config.yaml
num_hidden_layers: 9
hidden_size: 64
num_attention_heads: 1
num_key_value_heads: 1
intermediate_size: 192
hidden_act: "tanh_gelu"
attn_scale: 0.125
bias: "all"
init: "normal"
init_std_up: 0.0625
lr_mult_down: 2.0
beta1: 0.93
final_lr_fraction: 0.1
max_seq_len: 512
doc_mask: false
Each number is 500 + 40 x the weight over its row's rms, rounded and kept within 0 to 999. Layers, rows and columns count from 0. Numbers have three digits each. The size before them is the row's rms in percent of the matrix's.

# q: layer 3 attention query, 64x64, rms 0.189, rows 0-46, columns 0-63
# k: layer 3 attention key, 64x64, rms 0.159, rows 0-45, columns 0-63
q0 100:448444482461547459575494503480478500440488544541502476522455543456523540483454460534537589541449512547475497562522542527512435461512505437528513544471488466518449533523476507471533600508426457
k0 104:513483518494549431460506469563512536529540416465519580449490545563485478475486508474437454500525567449488534491530583527560457471488504470515433488550540473500460484484470464527524431556558509
q1 065:565502521472512562508575587477501485557503481469516481528517437570482417471512518451522440532465480558483452463512485489457490504504536453450541451551475523532589532466568532458526495449478513
k1 080:453513510506474511568454472518496487471517470519559403526458507486505561535602481496468500391491488532529501548490434459522446554494528534544479460535556449455480470510459538451513503476462556
q2 111:508513568490503514489535488466471506598506510460500451524525450509514439472495502542467447484546478480482453429430485543460516443511462582472585495527493509546526504459573559492492508434582468
k2 120:499518466543464550510537545479469553467552491529413445493534534496486495555565481518552522511491457485488484537529471518456469612494530484484485508542501484426510451511413509422516506472401524
q3 119:445552518529461515494516496496588449585487455560467496433483560450543483487449478479535501479552505447496507454464557546452520551453424556519520489527513441412494469506534500496498495550534532
k3 117:516500517436465512527474533549498575469497560529504484564544544579440451524537554484512494510437457563533486435498526472493500452481449552405546537439436466557518470466480495498478492535478511
q4 108:444522524500510548515538448479423512456459489446567508458442448491438501527531490541505459527487489514483456585518441555541448480591562517504515531446537519511462533531492447549528471459438501
k4 095:535528427551523468515453495521528478468528502423482483523518472416497565508481472507436547556578496524491537525500550445467542474471490429593502497483476510537455472498498478511467521592530423
q5 025:471534415502472447482484463529498578498478444460537435446431544511489537472519499523471456523506542397500514530498478505604493510546518502578497510485501453461470494550477478495527433528429526
k5 032:473483533506499574476474516533541438470450536529497533431557474471491473463474516459447595450542512556495503533506529486478509502456442442438553548484484484590487509487552501525511543534567426
q6 126:503493518484501486425439430525482467528518492505479573497484505578497433517501538449471475445559501510490545507495522474433544500532459526475464502624515559499482570504534527461488488443590473
k6 116:547517522513439504493524586479515503560517516485474409546517488426564508474464487505550533540443476470475461454482450503456524529472534513524535489454534441477553409515481502546472491474468606
q7 115:529502569439514545583470520526426472577460569506485510562530425502517483504546440503535485552485433509550445532505441527519485503509473542461495520475410520498496546463500524444479503481433499
k7 110:481525445517524537492539507440531555391532524499537462510424542492448521519482573491454475488462544533525497485473424512525446468488561510493424489541551567468518511552438439498493549476480516
q8 063:451511510496431539562499432540504531481420463467479447473523502527522509482480499497531502466445502572472497534484489466486434524498446542471548530524482551510515425471528460501566588555396508
k8 066:526551506507555502560453552562482540461498549465552485476476543572530540474501526469473475568518465504561517471464547472577511455456503453491457426392496511509459517510474516428508499504439489
q9 081:529554537484526469489459416482578477531443453540518527461505531505454514460428506448532523486506574482526539551479523518503486484487467479576521502559550509468430482563416500529559516525507428
k9 082:502492484540465492420464535528535564515562522458484552515485506500565482514499564468520483510507505459545507422515490396454526498421486484451437529431465530525515476490577521543437501537515563
q10 123:486461470528504442459433493514560457476472511520468534482595532527573531525430493438484514488541487449458517462460543439529527481443467472541533476552536503488472476567495513572588550535504496
k10 113:466495543499483505462470554465489515555472461570477543453497471535496423412560505545491448522528546458492478482536487491479616527529483502465492484429498555511564473454542511487449423503551512
q11 107:499479491487490497462570562483464512524477518443534485470505456576477460625542488511452538527490493525466466512534432528548453543533513429495487474495510547516539571470392496494514475432516493
k11 099:487505454542514521540483441484552500518505572495531465488461413434488529481487455542562468446516566436474468564488450499462507491515446509601506486486571514498487513503542502554492538522416448
q12 115:487476533523429547503570518532453545541485501481523483508490458536496498456474517499506480516470506512473464434508451474471459509546469584486554547468412444556554435423588510494537476521517572
k12 115:527520526450518538585448493463482465509503512529499469522471523479502494585577468484440535465492408516487477570510538543543467510456487471477540437514587487461496550487467502426497571483475436
q13 016:508455534472484574513598550504486518564526550522501452500586479524534440533513520481519518493512425549477442518446499556460528525509506557402543534496499483513559441444552502499478537491526525
k13 026:518536499524486519579515511504406529457518473508450450540490538568448517525584438581509442510456480490495443499514520494537448519513501503516478455510508482468512491493431480453538477450376513
q14 117:439449504516473560482562500598430496516478512485464460483547455560455518439529443549544522444527469530454475551481536465563550546494550492463486514494479427488512542414529534475509516518504479
k14 110:568542575471521495530497469419508498475446499533509508513481511528531537524513429486460485535474493525532449524511502533541464510483386480596465515519578534503472463535446498522497535466417427
q15 114:461438467485541505485438490545474460423538493469515431455449521430500545513548487478444520520513494493553548632470516535549442503538523465575490573528521511513532509480482478540474509541491509
k15 107:542532533528500434431537484486548471439514508530510554492538475506465493481375539512518469528580564467460514474510517475505535494517511460532510492431452507526425499515507464567518474518592437
q16 140:523531495569490486430421482443542499462528439538446559458487550461495538474425512453506543477565503534509563473509524462491496486428434473515486496552508523494461504533438525523525562520589497
k16 127:502503490473498440472480554518517480589516534551484521505552527534554429506454482496497524535453511434438502391505519523478580539496499543434508521462449504482547463511560534527458423506532555
q17 138:523492500521465465449457477524642432550539481536470521520497490466507497509460526468532475514580506449460530479551523447417531501483464500547551519511490512453536528496501492561444493492555414
k17 132:527571513507467524480524542455457517491511520543456476452605464495473527510502502527502450473489465487520485438480481436481571484482495601406575512500537501507515455454543560471494434502546551
q18 098:556554498554495532553439462486538562497449553445449478447483470475547521596468526492489533503547500454498549470460477441495540498419442571541519503471553539514488457517499483468490532436502458
k18 102:444497439507518522516487560513434537480445535546477470464502459492537501495423498551528451512443462487502522443518529536513586498554520428404539568516510539524495490539448513506531496520410461
q19 111:439468452481492457543542501519524494511477475441490490517530526531553515503585443472517435491491592550542465548481548537524518504484526565524503459450444519556534493465470437446493531542396485
k19 106:493526571524519567473538492534479525421480520469546548482458494522431550447504529526465560592505458508506481531479422491516447483531491429507468567413526473531435472538521496480530467465541487
q20 100:503541526466483510512582575490498425489480459535476547533540471477509483494594513501512511520505441542460470514482479512482500514466570525481466463447460461481560499362496452509505435515489573
k20 105:496523530436525575530499416471470504467502474443547536545468474475387517574548481537508498479532501589500493486469424471511470463563509581540500497482518533481475555525497499491506513432538474
q21 117:488527512496557501604448491480470537509493497518527486523497568465538476453533519451470451481476548503519503582512439533530406474503503497548434529478526511479492509466420455508524558519385481
k21 114:474493519524561539466474484517485544434512481470492553433417549498490554493439595495525561501519504465510491471474513473510486466481579440503451510481418567544483514563443510526511434495534547
q22 105:498500456516511518477581521494460534557547459586486489509538470505527505482516493453535487532490440500452514494500548455453586602498468438424536452459433479448548447475548504519513486511527549
k22 107:492472554466527515533517514488466433472423432468537452505525517562487508582583467550482483430493500585544451455529544542489506493506498574497493452503527449513532509423532488462485514443453496
q23 102:470594423486446496453539521468482511511557498509489459526604511489465492469447476524496479527497462453498455474557598526478566510451486519493528484445485490493572509474494502569498461510527589
k23 111:470459527494461490500451515499511446465505517528442540501555513526470481564606482462506465524534508554519419554471466550505503473600530616503464496467475521534489494472508502470473545500517416
q24 092:472474519447484557495503550511447503483500508417535495534559450516522476465477503524555485490479457548550474457540526487482519463509500572389523522436461506590524507435547467491494500467509602
k24 098:540513512504496491545490526467460425503513486552477416550446515472459480502557472491428511556497496517443495604484495572571465549555541550572496494548529488478486536503463528436481525455472466
q25 125:510542556452503634569508470461457467493485547472496514531485505509460511485522461481481516486456497556519491523445428542509425548564562524548459493492424514536539496465498519460555483440477469
k25 110:500486475561551440538531440497504560497513552479477446494436455481518538592461537517558518506531476518520512497468433498468423478447539431501439510481548554438465502589484454512503536524511518
q26 080:532502495502487475418495544482527456581540571519467525539539538497533441508496498440512491504545457497486462381528513487431562481462439498439512488504509501529533552470556533508425479477572508
k26 082:496474521466432546544539551440501486506538452550459451505552484506433430509562484537517487449429484502475468549480470562530486509516510612447532494519480477489556478475479535463531472446493581
q27 045:506466472471530483544473514505461505436498480454515498494473462498441488517542507529503527532449500547473449573534471501559461466578607518553479510445459551578506554464438461502542516458421477
k27 055:487514493517547490507474474504508462514516484484529563498466450384530552491450462512434482531566538449524517529496495470477513527499561437599472505520557495471454485541556481531502495524584408
q28 120:571473450523477500477470447568518442550547439489528598492498515543529426487529467538573480496488524486554531469536501503501505460505478491431509422532516519482468489448532452603494510446497473
k28 116:444504504461497523502511543498498522493472548507508403532507486489531518473461480517436533516461493453467469522417505503427532536476475598556493535465468488537532519478552563389511526590508534
q29 104:541500461483480455472418506461555530506491485423488501400530528448551529461479554510571514496531528489472562546503538498427509530532433450505552475521577534496479479528519522432549485511506439
k29 107:506491471513552507488521576584457456524502448561495461535553452591522445474520465458401531480551489474482493488515512434558525476523541541453510513468481443522486476444535552548506515447467520
q30 093:472520461494511532581473497490457524475491514468562443519427517457490534465538529539477466534436523492525493563529489536555406507533540410600486521457460485523502504524487486513548491539409484
k30 098:490469514510562434458486464546552503465532472466497537427505488526533519501419515437481559468615564497494536523507516484480484432462490433463509467482481523526479501521508494515516534537620453
q31 124:497489474507471521558529517471466558501540503470493469525498468528502502527559450545500445497438522546557494499481385528597430460581540499443497479463509489548527503491524463517527511480390525
k31 117:485481500528571532559597429570539458459476538455556501451482485478473528449464518505483552471500495494496494563466542496503451517480534410559453496496438539508438525507501497427525526565496469
q32 132:455540469481553528548562533482432512459492496470534504411474438480457581515561499466482522514481478522479461629528511507549455521548559482508465551445485509517449528537468453518501459495465506
k32 137:558451480526541442478485461485476420496554449460519536564482468498498522513465472510459502486560492547479512520513519471477510439521508395587516480475527513538536472491533471569498547507580402
q33 096:509517499560519470488486484518499469559521531495497502511445522456496568440438448453500466538534549455523562468551535487482533492435430424566556469553525464452500520531528565528496500540520406
k33 100:463523478482478461406512542472575529505502453560491495417584467602549469551508525457458498429500460495501470505488554532494550489512455535427515515510527482520499454441504520519484473527532562
q34 049:512522559438557581570566564467433504492430531440519420547473472521485511472492461485486485558464494557499436486472472478516456515509544505470512488510489483534537525447570497437492452485438510
k34 062:487520490521501501524497452486510522449515464492527452503419498532475512554589497477478465443503505587519536600494476524558424509492489447546453471569550489466443511541416528503535518451490548
q35 064:504523497493475487524455461510540555411484465454555496543449542448531546505469548513456522497462568487544640519509533498520489472454460441476476474514499530453468454585488493466522542545491477
k35 081:494472448525528419405523497575525470550507516470497496447482461581592499403423538452533555514541510463474551452516535517504501500548461522474549511511465484530492547481530501506493480533505537
q36 092:552528516525508458467473463538498574471517428442546542518483526543465488530478516527526527399503497435468447513586481504513403484519499481554531444525458508470496449589449547486507530493516490
k36 087:459497404562484459548470490499530465616553571517481481447521590476547533473477449435488510489528507480508550479476527492408517512429465524490498500465495545498568523541515490501506538517521488
q37 042:483495439528417440416550495552566506594505481530459530454561519530511473561527494499534509451555451438452492443527516509509601511473482501494555522479492479470505475501488530560503491456543506
k37 050:493506522475471591589492540447462479510475512534503507485616518488446471489525474555509504463459485536532441491474500501488525527485480584440529501440490508542563470438524478446487515517410446
q38 065:545420536462470552466579564494518453492513508512440515499567440555473435557506501486530537515478444589467467513461501491447532513474553511399518513508495517536530487423523504483490531450501524
k38 079:493541513491478508596482486488425503500482497516533460590464527478481545502578430570499412500433483482507480486475467470555486549537498556585458473523538458436473500490501499487514487484417503
q39 124:525516511482536530527496493526437540436476492463479559523489479526484489520529468549481457559482466553540484526521527541581400457462567489578479549487454478539520539527482450446510508443402477
k39 123:467512502532511487510435425477555490502500548477517489466474570430479544511455493478459548492501552477476527484477420516465533500549499457510465515531543552511447443561430499527532525583597445
q40 122:498520489477526459443502570524502506486461475550533500487615496536505523516431430505481482466530482505529496378497529405505572476486477528443522520522505489469524490517535497517460509438595513
k40 114:494487542531447538504491483445494434559497549504477497538503486478466414525570584520518439501472508537488477569503463580463507569503540563496494507519520512503551501417495516456450441467421516
q41 099:473513519494532550592502576489465470484467495507529471529498395450483482467540445548533473532539464555479455485510476505476478495536515509525448449512471550513589593422530544477530519446479496
k41 099:486537465494544501520497446523514533449491468503551486512465488519459590593515516460471466531531532579531506557495447498490493489510586537536491468502574482422434457575423499459486461499480522
q42 081:418570451535428572565514509529436496471419509498504481489503471460521554460580517576471523449485489552519520499477524491539476531501512481506425572509420470505493503488568505489522449518521488
k42 096:575447539433572445494516443504514491500528514433538515518512460560539470522455492467523540531543512564480499537511469554509442423504494450475564441459523559513532504515448483470493571493478427
q43 144:488526506499464543519604574505485560520493525507462472507529458563490451538536493494527504457481448508460484441467507503482494500520453554364511456513465503483572505446560476469527480467483582
k43 143:487457501465475550618529446536466441499494503500562459553469517529446532495565495502534481471445477577540466516502540538520472487555524516528481447457539462521497516495431519435508545507405521
q44 024:506514409510437434430497481495538547534517438519521484436514533530514524501460518505446442462539492401496534455499493465461563515467483459530501510511545442415471408541531504510510469530528518
k44 025:477481571482460560512426541570480460494451502514447508510582474487523470513526549492560560439502456558488459492474481452473539497474464536397580491465450501527545495439550489496489507465494476
q45 099:500486453482517489547470470540522488420514567512578513526506437432541511512520504476512539488470525459488504574486527517502422453475469413600480519434447483563514491535478499544505556470515442
k45 098:497432557515503456438548467492517510525558455470474555462477470569487522524449483520508428513574545430436503493580490499464506428529510533459547501424549574496518497500509475490514509546555472
q46 106:509532457430553537555506499532525486573486570497506423500548545501497419480504448480489496523454485519473452461514469539528498448483533486441437530527483489535507503533559511447507573471385535